config.yaml
num_hidden_layers: 10
norm_place: "pre"
rope_theta: 10000.0
tie_word_embeddings: false
init: "uniform"
init_std_qkv: 0.0527
beta2: 0.99
decay_shape: "linear"
final_lr_fraction: 0.0
Each number is 128 + 24 x the weight over its row's rms, rounded and kept within 0 to 255. Layers, rows and columns count from 0. Numbers have three digits each. The size before them is the row's rms in percent of the matrix's.

# v: layer 7 attention value, 224x224, rms 0.0777, rows 58-106, columns 168-223
# o: layer 7 attention output (transposed), 224x224, rms 0.0752, rows 58-105, columns 168-223
# q: layer 7 attention query, 224x224, rms 0.0603, rows 64-127, columns 168-223
# k: layer 7 attention key, 224x224, rms 0.059, rows 64-127, columns 168-223
v58 115:076137161155073117127165133131102107150141116118160123107155122131149109136100152134097125171119169168079098139172076096114131087114135129091101106144140178148106105155
o58 116:158130090157135105121150134162085134138148136130116139110075121174144139122119116168106114129125126116172126144133142182125138087113115144151119141115120116082100127118
v59 106:162138101111116110138134123135138135129132110101090136120134119200151154150147103115139139170162097130162145145137092104135130116122080129094107146151090095140118105106
o59 104:088116163138145078088120134134149112158137105155126128107149126080152097101189149124134125121118138134159129103110094115164096126115102126126147098153157120102131164146
v60 113:123091106120126124125136086134132138129116127145117155119125141111154094125089129147116078178145133123102103165151131080118110119128148093139115102147168133134105121142
o60 115:105151117140098087156135169159137162120137124150143120096158173180104126080167130117110142109083156106165105151091113148121106117141099123150122120185118132126084138159
v61 090:105142140155123169113152142159095095167121129143141147130122135159133157128163142063116165079125104106147105121121125115141174172121124185142135184132122108117147116132
o61 084:132130108126138187119158086098159105160117115122141119131133089097176129176099109149150124127123098144099151122166175132075134167110160145080146083119132159119122124098
v62 105:075133156100105126129147160139111085154137134176152137102130094093153156098151123114089126116107110126143094145172129120103123116128109146196089110131165155130059134140
o62 111:154116124130133119099128124126137161126102098142111140145105137089154146156124100125153131136116118114120102134177157125091134149125129145133158143122137168061132128107
v63 121:151144126130135144121117117132126122119151143133091122084144119159128130118192126079140129108117087102167120124105142165053097147082145148122218173147130132148108142102
o63 121:127096142128167151098141098122185129185066107145108090121149104091104132159160134140131137109122127151088129151115151100171127152133147123131118079121145158141131179126
q64 076:111124114141144120111098125118128081117122104125121099151077119116147099130115128083163105137124172111171128151110141147144098134141107092113173079165100112116112095087
k64 077:151163100103130139133068127141146119146084131158117107140132121132142140144132152160134123133111130127139140127093125130155128126136136145146135087094129157137079157109
q65 080:136157202108146123146133134137178175116125148142125128103114170112142112152123135157098142155142135103173130154130130141149128146136146138119168132147130078178148124171
k65 074:115093082130154120142076065135115136117107207140153156112124128074134124079150107112120133115083145127127099154146139137168094129173130141151118096131134107129113150122
q66 074:092127119127122102149122149113096106149144107101094096163136077144129132149112162097116126066144096088126130124112129153112133110126137119121113128154096134130124058138
k66 077:133086124132106164133173134143134099119147153079127130139119141113119127150070138142169128131128118110176146161151102122116114145112143152150146099152136146126143146181
q67 088:143143104118113116125132073181142113157131131086101145123111113122126125127116121114143148139134107129113127126133113078075121135133103157081102099119100114125125147153
k67 090:133162100134166115126111160148147121152115135102143116130121118125124149110115123105132137119147129123127134129164136131122106109115126117125138114156106125111126131141
q68 098:140088163105109131134158138105102096115146116122124131107135119140140097098126129121108126121152168141162132117073111139127157074119142121132115152129133146140135133100
k68 072:135125127123135123098124144108100086115085093108145142117159134145130149117105151138098114154105124138120111111135164172095127113146120128169119132107148119197129119074
q69 111:120132130160151149122139149174088106136119140127116129142098129114116164113119161144102120118098119138116144102150105133121115143155122135116163161139180128109135163128
k69 099:142088173173099140113140154104149117119159120119121133124083118110116128140103153136113095165117119114143114157160176164149201162177101137151129125059132111158112138094
q70 106:142113092137164120155166135149125134128115145135126151115098119104138173126121128164134111139086101141157104113120103124131136162142113175110100127122137132111112148139
k70 113:122115174162101174163129153126171136103165128145116125131090108132124143177111162139122115133136131098142151159168119137120178119166139132129121150088131173135136169119
q71 128:121132123104103144116107124116106116094170147121129092141143158174133091162131108105114096111151187110091114138153157133141137110110148107166155141165102101165144105150
k71 125:128129094110111093102132112117113120127134138162121131132166107155116119122160085151122114126127147124138121082091141133135116117114158096138139140179122108129132084154
q72 095:135140122112140127155125138077127187122146120076116175153144097120135116113128122141141123116101113133126090154125130141135150122128130137132099131151086147116121121128
k72 113:156140103144143127168150113128131143148123128130124153167126116155129124106148138129149107098124129124133145160102054092123135106144095137111132122130154093113135129115
q73 098:113128141161108157093060134123136163141123115122140101125073109118138157163096125125123141135145144100139135183169109136119139150158167137141134107085113095164141148114
k73 110:147153148107161136100112106163118158111130086104143090118102147136117154143110097125112154125116139168124119141158101114161118111111146147093140099152157063134144152155
q74 103:073064145135118124133114143156104086148130132128123102133081149131119130139112148100124114114154132135155126201138166142094109125173142107124131119120107106152118131115
k74 100:115153132128120111122109148147132084093092173191159088130104149141166113134108095112135134133153118138139099141149164153128095124114130123116166114134083091177110107160
q75 122:116139094115109139114142122133124114137167130104150149129197068144139132104147151113111124130180107123138107112089181144130115105149158091132132145137076150129140131150
k75 123:143190154136120154133154122108169155142117141130122160079103099086144124070129145146116144118141096140150149093102164164092154118119088082063087112081113155075156136115
q76 099:079096116117164164099143116122153148133104146125155116123084122084134120109114113109107079117110155118138123144124102138106094135168156097130131077138109101188150148113
k76 106:134113150092118117118147128167133146123122087131119112130097129158126142103141144134138153120090134125186121143133103137122166157107099116123123108129117102132157130151
q77 092:146173106118122149114136122133157144102134169144131103105143128161127127143163121166111128126140110066067090102130121131182127164102166119134144138125126098125145102142
k77 108:159127126119116095094170153141105147153154049133080132158111157109091181134117150150149153087167124117114146124141086124120169105142116112093142110146149133112154141123
q78 103:133158093155101120145136129099129135121108117124141148117138145119142108143126114159132181124150136154133140129134130134139146085126129127116094085126124153091159125120
k78 114:135103115132137150123129090120144129149101081108128182112104120146119117106098142135113134138099114134102096107136093131131136144129150113111074136106131118114167145120
q79 087:113106133121108127121109086157125085121152173138136104158143128131147125118172122136140115110121133161124089100103140105119130125156115126165104166152132109103144109134
k79 091:161153143119167088073120149114156171115165138113117132122152088104132094128085136137158136154103126058098135127135145113149123168162103138148151163087124157131113120088
q80 076:124116096108116137125164159086130109128125141138163141119154124156133135150135137172090123108103152158109157115109136162159122145113115136133108140074137170073151145139
k80 081:135155170105085144162112155156082116113151131138109131119134147132131075129150129136166108138151149102075114140149148146127122106114179161153124133156111139114126119148
q81 087:100107136154129134138145158143137147108135157144175164108198134105130125148147152137102112139119125137119133122074152161184138117125148114174146148117084149106114136146
k81 088:124105122120098099117069153091112079094173148160167108179139145119106186165157093134119160159112154171120088124114140145117165133139176168173112133128150137125148114105
q82 105:112087114134131133140133124101109087109134110145116122140128150165135105116151136104089073083139142167158132138104138131151115085103150124130111158161118159101129138096
k82 080:137106164115079164135115149133118111094167107170079122133155150154143103120143098133131088141144166087143103123126130125107159122126115139136135108143121137170137130141
q83 073:123160144114148113087152120126134188126143120117117131091099144131158116162117095094155096135118133116110134118144150162131140163168097163114143106166143097142134138147
k83 093:105069107124107134118136118106154089147145176129125113167149109088105137148119150150140141121129104164185136091130131119104108092128132119118117136113132143105124135161
q84 130:145124113151119146123101146160152138125133162112140130140106148117102146145130149130141137188113117086142151134139099108120104176158121145124148120086136143140143144140
k84 091:144121161177138142124139148111137157129116113113096137135057110081164155139105168112145111142102138105147136186193142112135139191143120149140166121103153147123153149147
q85 120:136107120146097144159081151148137120124119141071089119127110143125096132121119127132174150178104124121124130115155111095134107156156107165125139117104131139129117154150
k85 091:148148147135112155151106119149146134135129147123117110095098116091140119146112124121130128145139136150149157141167123125185122148145145148135106117089105142103101140108
q86 123:139123114154123115157133146156129130114131141099129115164109148135089127147116132122177119139121143145115156140133112102120134163141120165156172121121165112130113138112
k86 097:137129127118132146124114121132136118110150152149110142116128102088139100174121129118131108171139145104095115112141136105126103134141142109144140140096156138169130134117
q87 109:096128111109128144105122122079154145140138106143138127125143115164137116126151106117102095140162164108162127149096165166188172103116150106151139136143128095142105116121
k87 092:129121151129152127087119095151098130143136124151136118159124117126101147131098096145147150136135113136121128133079110144149125150086090144119163158180130100135107127166
q88 097:173122148165149128105112121150076108174117125072138115145108077108122172134139152112132134156122098127132108138092101093094124158139093127102134127112109128117126158111
k88 093:126117126128103150130106128122132097123141131126126132162152111109142110161115156118107133142173099156159138161144158147080145117139152154115117126130117162128173142090
q89 095:148108115145099136106153140135121119135146114115130121173138155112118154126131156111156109178147074128163111150143121152134121130116130141139094139133113106117135155111
k89 111:103126076131105135096110142113163078131115177123132148140099126129117115170059119113147138110134128116152137117152135135158117141164138105146138136133109114150149129135
q90 106:076121111106117085171106090095139115120137131085097112127100159148151101132114151114110153119147121114163151173129141145139126130148095092133145114112122113125114116166
k90 111:100120106138171100164104129128125150119104154131137121104106087123147118077114133124127166142127114116120121128113157116173117124085087137159143146168091114119093112137
q91 099:097142106073120137109129093114116173106154151106092128142116144127115126125129079099114120110138162131127163147140148135130129147165124115122129105137090111154122126139
k91 111:118120147143156108126141117113126154139141117100121114116095084097126163065120138153148172104102104128139131111084099133158121118099112119114138115155133130132131120114
q92 099:104118137115169109140143131123130111198099135124110139131128090124119121111128146079117139136151150151149166157127163157112113140181099082102122086119142146150130104136
k92 097:099125127141155101130149105118161112146114143132108141121076094139117091101139157125152111128097090134153094119132191161138119167120112137138139130130114147138115121100
q93 096:166156132096122165154112141154136133114114131131102141076119151147200100141154124133158173149139154135113171093145149138126170141079089108125134110125158138135066140114
k93 101:117124141147149113134122107164096159136161122149136128128129126093103125152163144137101179097097124157099116162104119149169098102148157122126151122117122127090134167124
q94 096:119154115148157155127146099144111110100154111149130132152115135131166126165160120154114077104147091142142087100158156143114138105137147121116153127156140142078143137106
k94 101:161177149138113136097110154137150148130132079099112122113135134090099121124096121112145145140104134110108077140150131155145122171132124099110104138102133128179112118094
q95 099:174103149132122123140148131150141117105112099144098156108148124110118145130136104092156168147122104127124170108153093103124131126103096163161138129108176134103109120150
k95 104:147119109123119135160114102134141099139133142170127123115147155122134112160160086157140136147116157138108098119151138101121113135162186133173120122132124145133111121122
v64 075:125177139100092099130132162169127108143114111135106116151136095148109181091142129120139116160129130133118146126123167137184106073123111132135132125132127139139140110127
o64 068:139114181138144118099147133092125116121103132130145116107124134109140108103144130122152127132099125133137081115144090128109149120113105130114160107128145168125124125136
v65 087:139138127106144104134107131117156153126126116154145097128134154124096068109118108124147130117105146136110071138097098123069185137101131105133126104151124101123107124132
o65 084:129151155143149139154113115122114166111100134210111121157111132140154157114116118134142139079146147133109158074117102141186140150083125069126121126129108110112107144148
v66 092:136157121094145130105121133125093107150121095101108116096148105151153124132120112121127150098121109110141069117136061136111096081083114098100125119133135104136107135105
o66 089:143119125117118135120152144161156182138072145171109127160100137109130128153150135152110098140179109110133137139134111143150119157120119131151165146117127094151116129125
v67 073:128188159097146129132122163171153132109134170130128100145113146148146097175097114164138102131114114115127117139132124073141131127104144092139157075152153133132140127100
o67 068:137151133106109131135115135129151158073146144128108164077158110149120132127136122125131183114122146137121145127126112160118121156117088125125116140149115150117108118139
v68 082:103147107157154136117123116136123149130130143130173109140120153078116069127123124122134132126137120170110100153132129121147152147127121114122109099139161153108181073110
o68 079:121177105119115142173080132089093115124129134080114155117160111181137154116133161117145189093134133122090169117131118126118094130149119081112121119102129153146091095146
v69 081:142146116125152153137101133140129148128139131129128135143151098154143143144101131117138119126117099110187074100143131059158119126137127106111139145151126095157113122115
o69 073:152133145130121085133133129094148157077120135114144161122147132111119135137136130104068123113150124124174170128125162164117127125131112180110108117109103119114100112129
v70 069:120170116095161128150120113148158166094129136130105099162136170108133140130107144174115139163125159130105121104121129107099143146117110130144105120163137119133167108115
o70 059:116141140130121109124094086132138139085129143127138168108157102148134120110148126118136171119123118107138146117130134144170144142103099120138093141121076149098122115135
v71 081:141142143116149116145119109108121140172112113144146154079152129140118134141143132137093150148142143154166146166113147178091153122122141127179143145101091119106121136123
o71 070:114137121127115143099151143124109096109178119114125066137097135124141149122081129140125113165148142124129113133118118123138095096116161123093136126190145101139126118128
v72 078:154110130088116125117115117119150124120125153126107154124103112143129165107143132139148132141124143180049129112116137161118122176142128128123142116163103131129125157113
o72 073:106126147133154146106146078107113067136095140171142141113177110152127128131101081111122083107139108104168142122120128125138169101138158100162089159104132148113145119164
v73 071:110098108144166118133148115090118166167103150153149150135138116161176101131161122118116105166132076150150097134135127153086140107122138095177089119111108088165121150146
o73 066:145183139116109105117104120128105168079172115105129143115124131139116161093123108126137125156110176118108138116133147133184133133127136155078120129112131122099135142117
v74 073:152123111125130109137107137100114157121130098135124130077146091129101136119126126138115111108148084109164099128124136150113136135126147148141116136117121095136074123129
o74 067:092133144119146127116152130092108101165129130121170100142120151100137129107107122134112097113161120157163131149150144143126079094140158134135151097164166122147120115139
v75 082:114122119102156103127107155138134152150151116091103126105121124194129139095102122118131087111130102129119116115102097071131113133117099138121127141175120091115105100135
o75 075:118110157139132132124159124079128121159117126180177127093117111082107117137134118148097074081165153167191138148127165178121110111139140133145153121125152134144136155110
v76 090:139137117134117130154119104109123139140152120132200136101160109126119070127134125106137163111115127130119145098106127149137135147128135141147108121118101098062138092120
o76 088:133146115135161165157143154105085091153125143131111103160058125161167162108107172148133116115150102132130167160110107114126088098126159101125123103126156119150109107141
v77 093:124070148121146129135112137139130123124129104101086124143108127132126136127144111127127118159147123147125147138142138076090158098089099106092113136177095135121108167135
o77 088:110113124147102141124121088129148157146137151196130139139143168115096113120105122123112118100106142140138149096141163159149141179132153142175092158094122126124170133137
v78 078:110164105094126148112119123107120133180138116115114117178136126138110133117119156128132106139142125148068138133160115163167128117161146114117132136118078100163160116113
o78 077:128097156138138090099121148169111148137075114173139089132151158154171122099172151137145130194098111100162101085095153143120146124091063122122144115126132129104138112151
v79 076:138139118153118125119130080122128107117100158131172103133113140109150106157107085097150109129104139129144102141073141159131120139109140083148100132099121135100128118125
o79 076:135214139096108139177117152127121139098115126126100166132137146156153109155123164103144180146121138104041135103105113117116131136128108114128131115100116104107095128142
v80 078:088127155114135140114129118132129114131104117131090123120115141104174160145103099105134128160156135122132095150147105082126133069103105075107132091166161153145127142130
o80 072:122142102127089123149088113127141186105141167138117153120161153124111117120151113116126167110109159110116135116129113140157156191107118150151102138099118148114137139135
v81 079:150127132121119131180141132119123142100169123138137138077149132175108147131111124161128147115175100145176111140139097095145129106168169147137153153121150139164111125126
o81 072:139150110120125129108150140117108133138128116091138106162142115113110175181084116132102093126127143106155111146151115105105092108118135149113145141172107108133126121140
v82 082:188132129113102125165169133125093133125138091117108142155133098123172164081086124138136149122122168136127129133141148134177101101144081129094115086142123156093148106143
o82 077:099108150111162134129093147101147106134100147134143122131057156116107102125166163101134122126153109120144126164124101083113097146116146098152120142056136148145157095158
v83 078:157069134102126142146130136104103130160139139107117153100140138133139142128126110141117111126151056122169120166131116118154121122148154149141130133135123154104126128109
o83 070:123124115082137146104161184121123115154131103122124093129094141105110110142109149112086095162138122129166143150142140124093093102137143141122151143157168125143169124117
v84 081:130085104110089101095124138130106082137109158115106103139090132115095153118132116133197145100136142133141170141117155151138175120106139137139139139090126187087139107138
o84 077:111150126136130148174129137100079092148146136158114111132161133125149134121138146127122106100116126144052114093168104102107131114127148104126169129143152144136144140147
v85 081:129085107129104148139126109131121140125120108125060105146127094134145191132091128122135147070127102096162098124129155087123165124128101119072152147165108124128116147091
o85 074:099110142124138137159141136119131112155124141167150125101131144084100100122156100119121073119174145154137157143117105137092122125108150147146148146139144140178132125138
v86 079:121112134130115167151102152116112101094115082151114124115086161130122113119156131169114114104128081115156141146125119085136114148155121153144150175131154128137119106116
o86 071:115080108155142105122109100168126114159182139151150108102117077124123096140119139120134108102126139143128139141156152127112103130115116156109145124170124140139150155094
v87 091:151161148102142130146112130134152124106122138127161118127152140112118108092121098098146107112132173127130094162154140141091153098118111127132125160090134124106108116139
o87 084:121143138155128156186142141157089095116116135128119132164115142121155147131154135109138133137133130123125171100084110144130122103129196127107106079148152109161106123137
v88 080:132116126107146140150152112152151114139128124119122124110110114119073118122124132094118137110084181128110117155118115098066134157110144134138122155095145124095108107113
o88 074:105131138167170154184150144158133074108114114149131121149110123150143115153128146109165100106185133127160190131098123110121123124124166091114124107163139119138132156123
v89 085:141150098135127110116097145133117139104141118154138118097142123125107088123127095108124137132114150160143093095101089128117137157132139146138123134110168115079085129108
o89 087:128158144140148147146152108075109090148072126107130143134106085125135146157107116127111110066170130111152139150139109121131116118108125109112120106129126117159122136130
v90 078:113098154105142165134148134148120138144108152100123115104087133109162135128155123138111125112140093148116154119106143125104112080116147077106119147150139119139126128129
o90 072:132148113117115133145162148136138134149161124161141120147130133121108078141104148096169109136073135124117125093128170129114152164146102162121135101100133110142138141112
v91 073:159122106123088143124132124111118130138110129130140108127141114128096130138104139111096153107132124149145127118128137168114138147143132169109119125125116141082114144122
o91 066:104111133145154151138149139126106082163099112152144092139137090134116144127091125137148090132162105154133115159113123109109096108120131069120152113167162128170134126148
v92 078:106108141096109104125115095103106094110121127104118117138099157132164122140119122122177110156128139132113122166104136102121134114091114103102120132111129123158125116113
o92 074:132132124131104138158115133151120154105161169157115146123141135123137110125166127132143148105094150124063148061141111152130176142107144137140136155132129144112130112121
v93 082:160171135136131108132131137103121165117124107143158098110115106105102164093175106128113166140120163129104099164132138169101166168138149119139128136114103153143121146133
o93 079:111155131152176129109125082118146120146070134164144117166090163146167126102090115114157127118144115087145133121121085099147101136119152095131105098101107101111102125159
v94 076:137103133117071143137152091110106122150153117109141124143131113143079172132132155152153129098129168113111141133137143128161139143147162147099124117165070131104167142138
o94 073:101064138165152143132137115123120085171118130171152113131125125142116117084123112113132091132108102154148136140105118079079114125142157122146111142116135140145142127140
v95 073:162137150086156112157130126124153133151105137161122116101165124115134152103130128109100103123099144146139126169128144183069127129117113135175122160096110128116081166152
o95 068:101130136110145136122164131163150106086114099146137090169074147119116120152086140108129123156156123109140119125102125118158104131134163122119118096150143072140145148113
q96 042:148145141131093142159102125117157131110148143101109157130128104168115157131142131089129160162111106139115123129144103133142120107094123144162102071124134127097178101155
k96 051:172135115138114134091148119109099143157138151131109122117097093136143146100131144119085116135133163134147120142164062127120143120121117131111147130101135113095111137132
q97 043:136107162128139121104126133153120119096135078159121125122135116099139155152076150115132101107121154135148149122118156086109157147150120158171133135132115127075147135125
k97 058:133209104128127092163159100093117099115147107164113107149128144120167141130097132123122155153162147129161118152120133126087150116157125111131176088118136124148136119151
q98 046:093128113097144129126169161127102153154126136089130141160117096136127116105167162135127119126123110107107090144160148113102168122111119150122124105185142151117139175115
k98 064:180126151109137110141144124183132147157089118088136139124081124120145156126125143136113156149126144136144165123140102115093142107064119110102143107138136121118104124114
q99 061:112127107135140111179097182086162127151112122100129122110131112133157121123160132123118123110135147134117116121172089159097123120107111076109160110101132168150140160094
k99 061:137146151137136182122126148117133144138110118091121166092122139126116134176151172150121153150125120114146124116107106098123119147117130113134124125128126089104106097121
q100 060:116162111120154117149122159105128175142117110157159112120124130129147109127144155092133137124149149125114148141147163095134142102112096110155150128128165139179140102142
k100 058:170072149133083159145145125149118131163107097107149106114081141131099124133129118137179151133121125133124096123096099108159120127098190143120078131146076133140058114130
q101 072:144104127152150118097111100114125122119135126170119108106145138135121092136121097120153072128134175115127109093107127121130176156116129180186142105148123102126112071133
k101 069:144074087113113105115107111108122157166156052126139135137178099113100098112105136153129132097107111106131110119131135186173130105137132158093097102146139130103130120115
q102 066:141112107087138097124121149145124087115120145120123112153054152149143134103080159128167120104167130147124157124133100157094149130130124076141164078130163137137134112136
k102 078:157110094100086101155138114137113103114112154096161160142141107113124156099117113172173152141088114128131141145101116113114107086106149088108107117215095120125136140129
q103 123:156152099130104124139125147172119139144130153092128121140116097101096160116110186130144172145131085133109160120125114095126122152159130130080135142113141119133141155131
k103 080:141147142153124123168113112150102066120098186115144119149103141105137136151155162136155136152132110149127147160118137113121096140157186127124129146099142132122118129131
q104 089:132110104155141146141112100138128146122135146181149126124118153129153083120146089142150129105121132107133114130128139078116128101120104131118109126136141124148101081153
k104 103:081089130131154136156106140150114122104121102132133117080112175127129104125144113128119152124121144136129156140116142145166127075116153144147109148156163121101105113118
q105 105:107144114066117112152168136088138125145159137156122161133157127159161125137124103132123114123142144095121143095139141158121131102125114098144126112172106153145141108146
k105 111:134140134129122139130139155141155131138110135121134154134118130119118130084112128137132102163124141097106109140132110113101123140130106113126118152134098143173090120107
q106 110:108140131133142116123150134150128127113149138178121145089174076150180093102110143158137126129147135105163114092129142109120139121126068125096100130106173189122117144148
k106 122:135125112165119124163124114162118152069129133151135158112176062119118111092138168140115140136123100137125107110093143114130130144150098096112106155126128148076136182123
q107 110:164145143149115158106132131122132139093124129149150100124094134137143105186110099154118121091129160117125076102181112082136149121104158126147143125138146109141123141095
k107 109:179127141126110127078122135142138197155136078141120151125145157125118110143083119111164145099160163128107108087169091080140132114128146080122137108157140107182139123145
q108 103:162132093113125085160138144110113117148114115120127124132094153115144125111123079149127137104114129155124179119159109117146121106148128122125101107130179114111090124085
k108 112:126114089138097090154142110097117046126107141115143148130110137117140116114138083135158102124110132128080124137143112145163097111133196138140137148102119094135116095107
q109 107:092110125138151143127121151196133142097134131124111099108070155116122136157134139096081128136122131134120125124169144112112135173118137122103171110151129141136112137157
k109 116:161112122112132129162122118153137132095156176179132127137089155081150112149123116160116105129143150171152114151146119102136128125149145127123198094141178155115111155117
q110 120:155146151135119132145156130170149177130152115113130127124114107145136107149096149143112153177129131135164167162148125145124163191147139162121109112119122109157108132102
k110 120:150148130119147142144118122137155076147146143154167118121124131127149112137125119109136122143144106134187123116132179129145138125162162086140104099094141113133110133114
q111 117:140132113088160145087113108132122130128125119170153102117120125156154135136162098129115124107165146100107165064138099091160125109097177138150119114125173127109109147156
k111 122:127136132103184118118128123167100171125148080114137132107094153116127146111161136129144103095120151132112143088128110133165134114141148144113116138152127114125109133135
q112 053:147119119116171108104090123121132093129143103140172110163137120148112134145133110130143104116141103111093127111129140106139115104114144177117096118164132122087111102142
k112 056:090177098136160124121088100097132129116165102154098152137158178120136117137122128136117168110143152086103155119122116131160141147146154172206120153124172122132114100153
q113 044:129091133120165132101108137117120069143129118144198136145176156125154105144127127147135134092140146143112146128096119136108084140129133118137101105141156115143072094103
k113 061:098137126104144218087125133096117106108110086126184135111096141169105111181101091152128093084118129099139079127084130118158145108080123153172123142093144111114098130152
q114 043:151101114118162099108122097162106105114132130159139143137111107145149131146095139117156087104149128132138128119091153133116160146116138101154133125158134153121079125135
k114 053:136095137095124134121135114139101091120131114158158080124126140120115137133133085163151141104128149111104110112111165163144082099135145160120163076152139107128121111137
q115 047:135094107120148111084119111134129088135181089114139092121106125103138160107114137131126130084139069120154119121137126116107120177137145117114106125134107150174106114083
k115 052:175116139135134132131124139141149115113150086089113158143100101131097123173122132169117147153157185140096121138103128105109091100096147146155132135137148141118115111129
q116 077:141105120146178120130146090116144114134123097181143144114158140160104140145129116137103087130150168123144093104125136146159155121117150133145151137112145125125117089099
k116 071:122057103132103063147121122101127139141116109105167128120129124124120129085170151118136119139124159122144141122083152190170107051135153107087129119169164140117122133107
q117 081:103117172118168154124157104088155138101112117178124130128160138153157092121127109124101108095111141181152119114167161155117144125097094135136132129150137157111112091130
k117 069:137119157115142150127155151139132186122117098149132104121112097185141158091176133116113086158126134139151149096100151116113146131116095113108139102153092114115136104125
q118 088:139110135126200119106109088130127135149134094181156128095125150160111133156136117108122080141110157128104120109147165134154135126151153155150168138121159086116130107110
k118 079:140084088125113101107121113094134097113142117168127141100153116137129064139106086137079116109097147136167128104143126186196148087174113168130118105120132102088120120127
q119 100:122090126139193135096126076109130131132149113177154142112165143145134104119149107117111084113128159114135114100137151128132164131128140136139148150163112100137140101143
k119 113:115095105142140090140120097129142140111132093158139148100175086151106082144180131115142105126137129165132127105081162159132157131156127123154128124128136133102165121127
q120 108:152170107108127144113170112095123108142134141176110129122142093145149099159088111131138100141130124118135065141161176111144137141136113098129147099109117130127139084137
k120 108:133158134142093097139201105134133185150165086157112158147101129153121088150140159109149084118127149115133119165155093085097131119139063099096167099120122130150173123144
q121 096:130151091105130140124151108069143152126125120118141140120148101116151129104132157111107166112128137147125145117139116116127133124144133101115114106092109078126147142173
k121 132:165163127106145107130173114130137162174095096077132163114061102158123132081139139129124133115143115136137142101158072124115134131126090124118136086115118126123136148133
q122 108:145114129082167097179132128170143119139085148139107100106077144127133095148141119117132102124081141108099123148155130108149094120137125150181141138144150096149126106121
k122 114:135085119121114124125114152103126057144121129139092098156176125116122109127144105097164104119125162091111108155149159104143115107122152136165143130112150138150114111130
q123 121:135119130162107136132099135137128123088126121079166130128085179082123119113144156118099145103137133134104171121161125154131139114123130153107096125120157146120105163134
k123 124:094100124148116118125101121131133104099102094144144142078105167116087098122119136138106155124143126130121128093118129163165108101122181128133100191101132130118120111118
q124 129:119168137076136118194149110121137140123158173122127117127156123168129085097128106159174115132136146096161103103114121116138149107148110085165156130141098117154096132168
k124 124:115156115100128124179143157124187124102173120112115120142123121134142106080142114121129113138136149117138137102094133122157127067140105077122154083122125145147121118136
q125 121:130111101122120122120119131122141145131095127138118133125039159128129140133092133099117108109086140123146156115170087108134105146137136188131107108132150126154137174127
k125 113:128091108126160147108147121112123106142070115142131106128101164161125135156147113109118116095099166083147127110178100083158117155111174172146111108113154086132100155142
q126 092:144158159136110131101105174063117134155133119108142093146147124158115135117082116135162155127145137088166137168133104155156129110109129156109132116145087100131074103108
k126 108:095125126142179155136127137145151150144150151126157092115085108138153143138079104125118132147125120118141166120123103135159131110093137141106132092167110111110121127132
q127 126:131112125108129136118120145133127113126124118143128130110129167128096148144145117175162133123131128143137128081119091112140132115121154128146105123166127138131138124111
k127 123:118082135146081161144128128101129138115124109117128126136142185093117148111137094143142124116131147131135143158115120132143147098125135100157127139174135102117129115128
v96 100:123115145126152115138134151092087129119115091128062122151112110130127153147090127116168095099129120134176111162111123160158127105099093096153135090158111137150096130121
o96 092:171143126132090108100154118110146172148094164103127106133110152103122152100156129129110153118136142105106155121132075125127063124145119147149098156110125125136124166137
v97 096:121131150109100117164136142109137153169107143117102146133085109144077158154123153119125122121123138111142136133122156108133098117161108091159146094137073109115106141109
o97 092:135121153127107082136141137133108133144115164124170158114139149065101136132149143114099104146153116123109126143136127134084120110157139153139110132104199137098161135112
v98 083:146144101138047135179180150154154138151101088132117131130153153113091104111115132149124135155103120139108133132090104126099141105173155150166127188104152124118124144159
o98 084:097113148134198134126142102165148123123144135154167112121112110138141137161121148120142100092131134114167149120121135128155130147161165111105110125111123101170141076117
v99 097:141109132151098146116177159145135105078134125136139149111141142084106119120128114135134154134142117119158122158047127120127094142176162140098124130092161143094176098146
o99 099:103106113128163190162123092136100132139125137123140140133133161163154121151115094137144113080097138133084139098145129131110179133129113122146131137134154136139108123119
v100 085:100128110149128100130071092101123133104168077156155081133099102160147132152109105099149147137158124175127113131098099165126150149181139166133132071159120099154110146100
o100 080:142165140142089146120153141088104112182113115179103155158125147099110122116115127141131128132109125109116131127122131088124141116090112120111114135079139119109166109184
v101 103:104118115121111139136098051165175121139122143163074135113113129133093142118122105127161117144117130110139144153165149152090164146098149088075160125126122126094162137147
o101 104:148138118096164067112110162146115145141140110176158113126099157125145109109159151104142128189089133115142140103089114149165125119096134101092148130136131110138094132175
v102 097:114155127140151140180115130153094129185111097130094137130109122128103127135099135096150128118091097103125099158139116111137154099115113107156132130131067137100146118121
o102 090:130102138130156103138185152167132133129120184148127115130111157102111103098168148150157141121173152117138154140105117159144085123153166136133109149104179137163107126125
v103 097:148141157081138113127163127129138152136125150148109146102148137147102121129182133139105143101123117112119135072130139063153104105105117122137158147103114137129135101127
o103 089:104158078107111093143135150111111130131152120115114149146176120138122135098099116117122093161139144156182127122126125147108130136133095121099161098176129177091134165127
v104 095:125102132103108136174080106163171137137124173165081115152135119138109148094137097113128134110109121114154167153141150099086145118125111090124135151110137137127150128152
o104 095:129131146108180057111094135164112150122143103157170133092123148109133106115169150087133128184122127123150127091138112153156137139101128138116145113129161112096106129119
v105 101:116121165137138131114106092115127137098146127148150125150065118126181178121159124104086136145133162117088094119138110129107131111129127097127150125148092110108103148088
o105 105:151138131128104113110162145114130090122132139142057148112119132143137109094075120108139130154141126111162114134084146113174139120125117139100131126100119153093133139134
v106 087:135158140146159152169129089121098122124117120094108106153124104100132171130087149114097117111124119128129149120162112139182110118113131147148104104112121159095151110154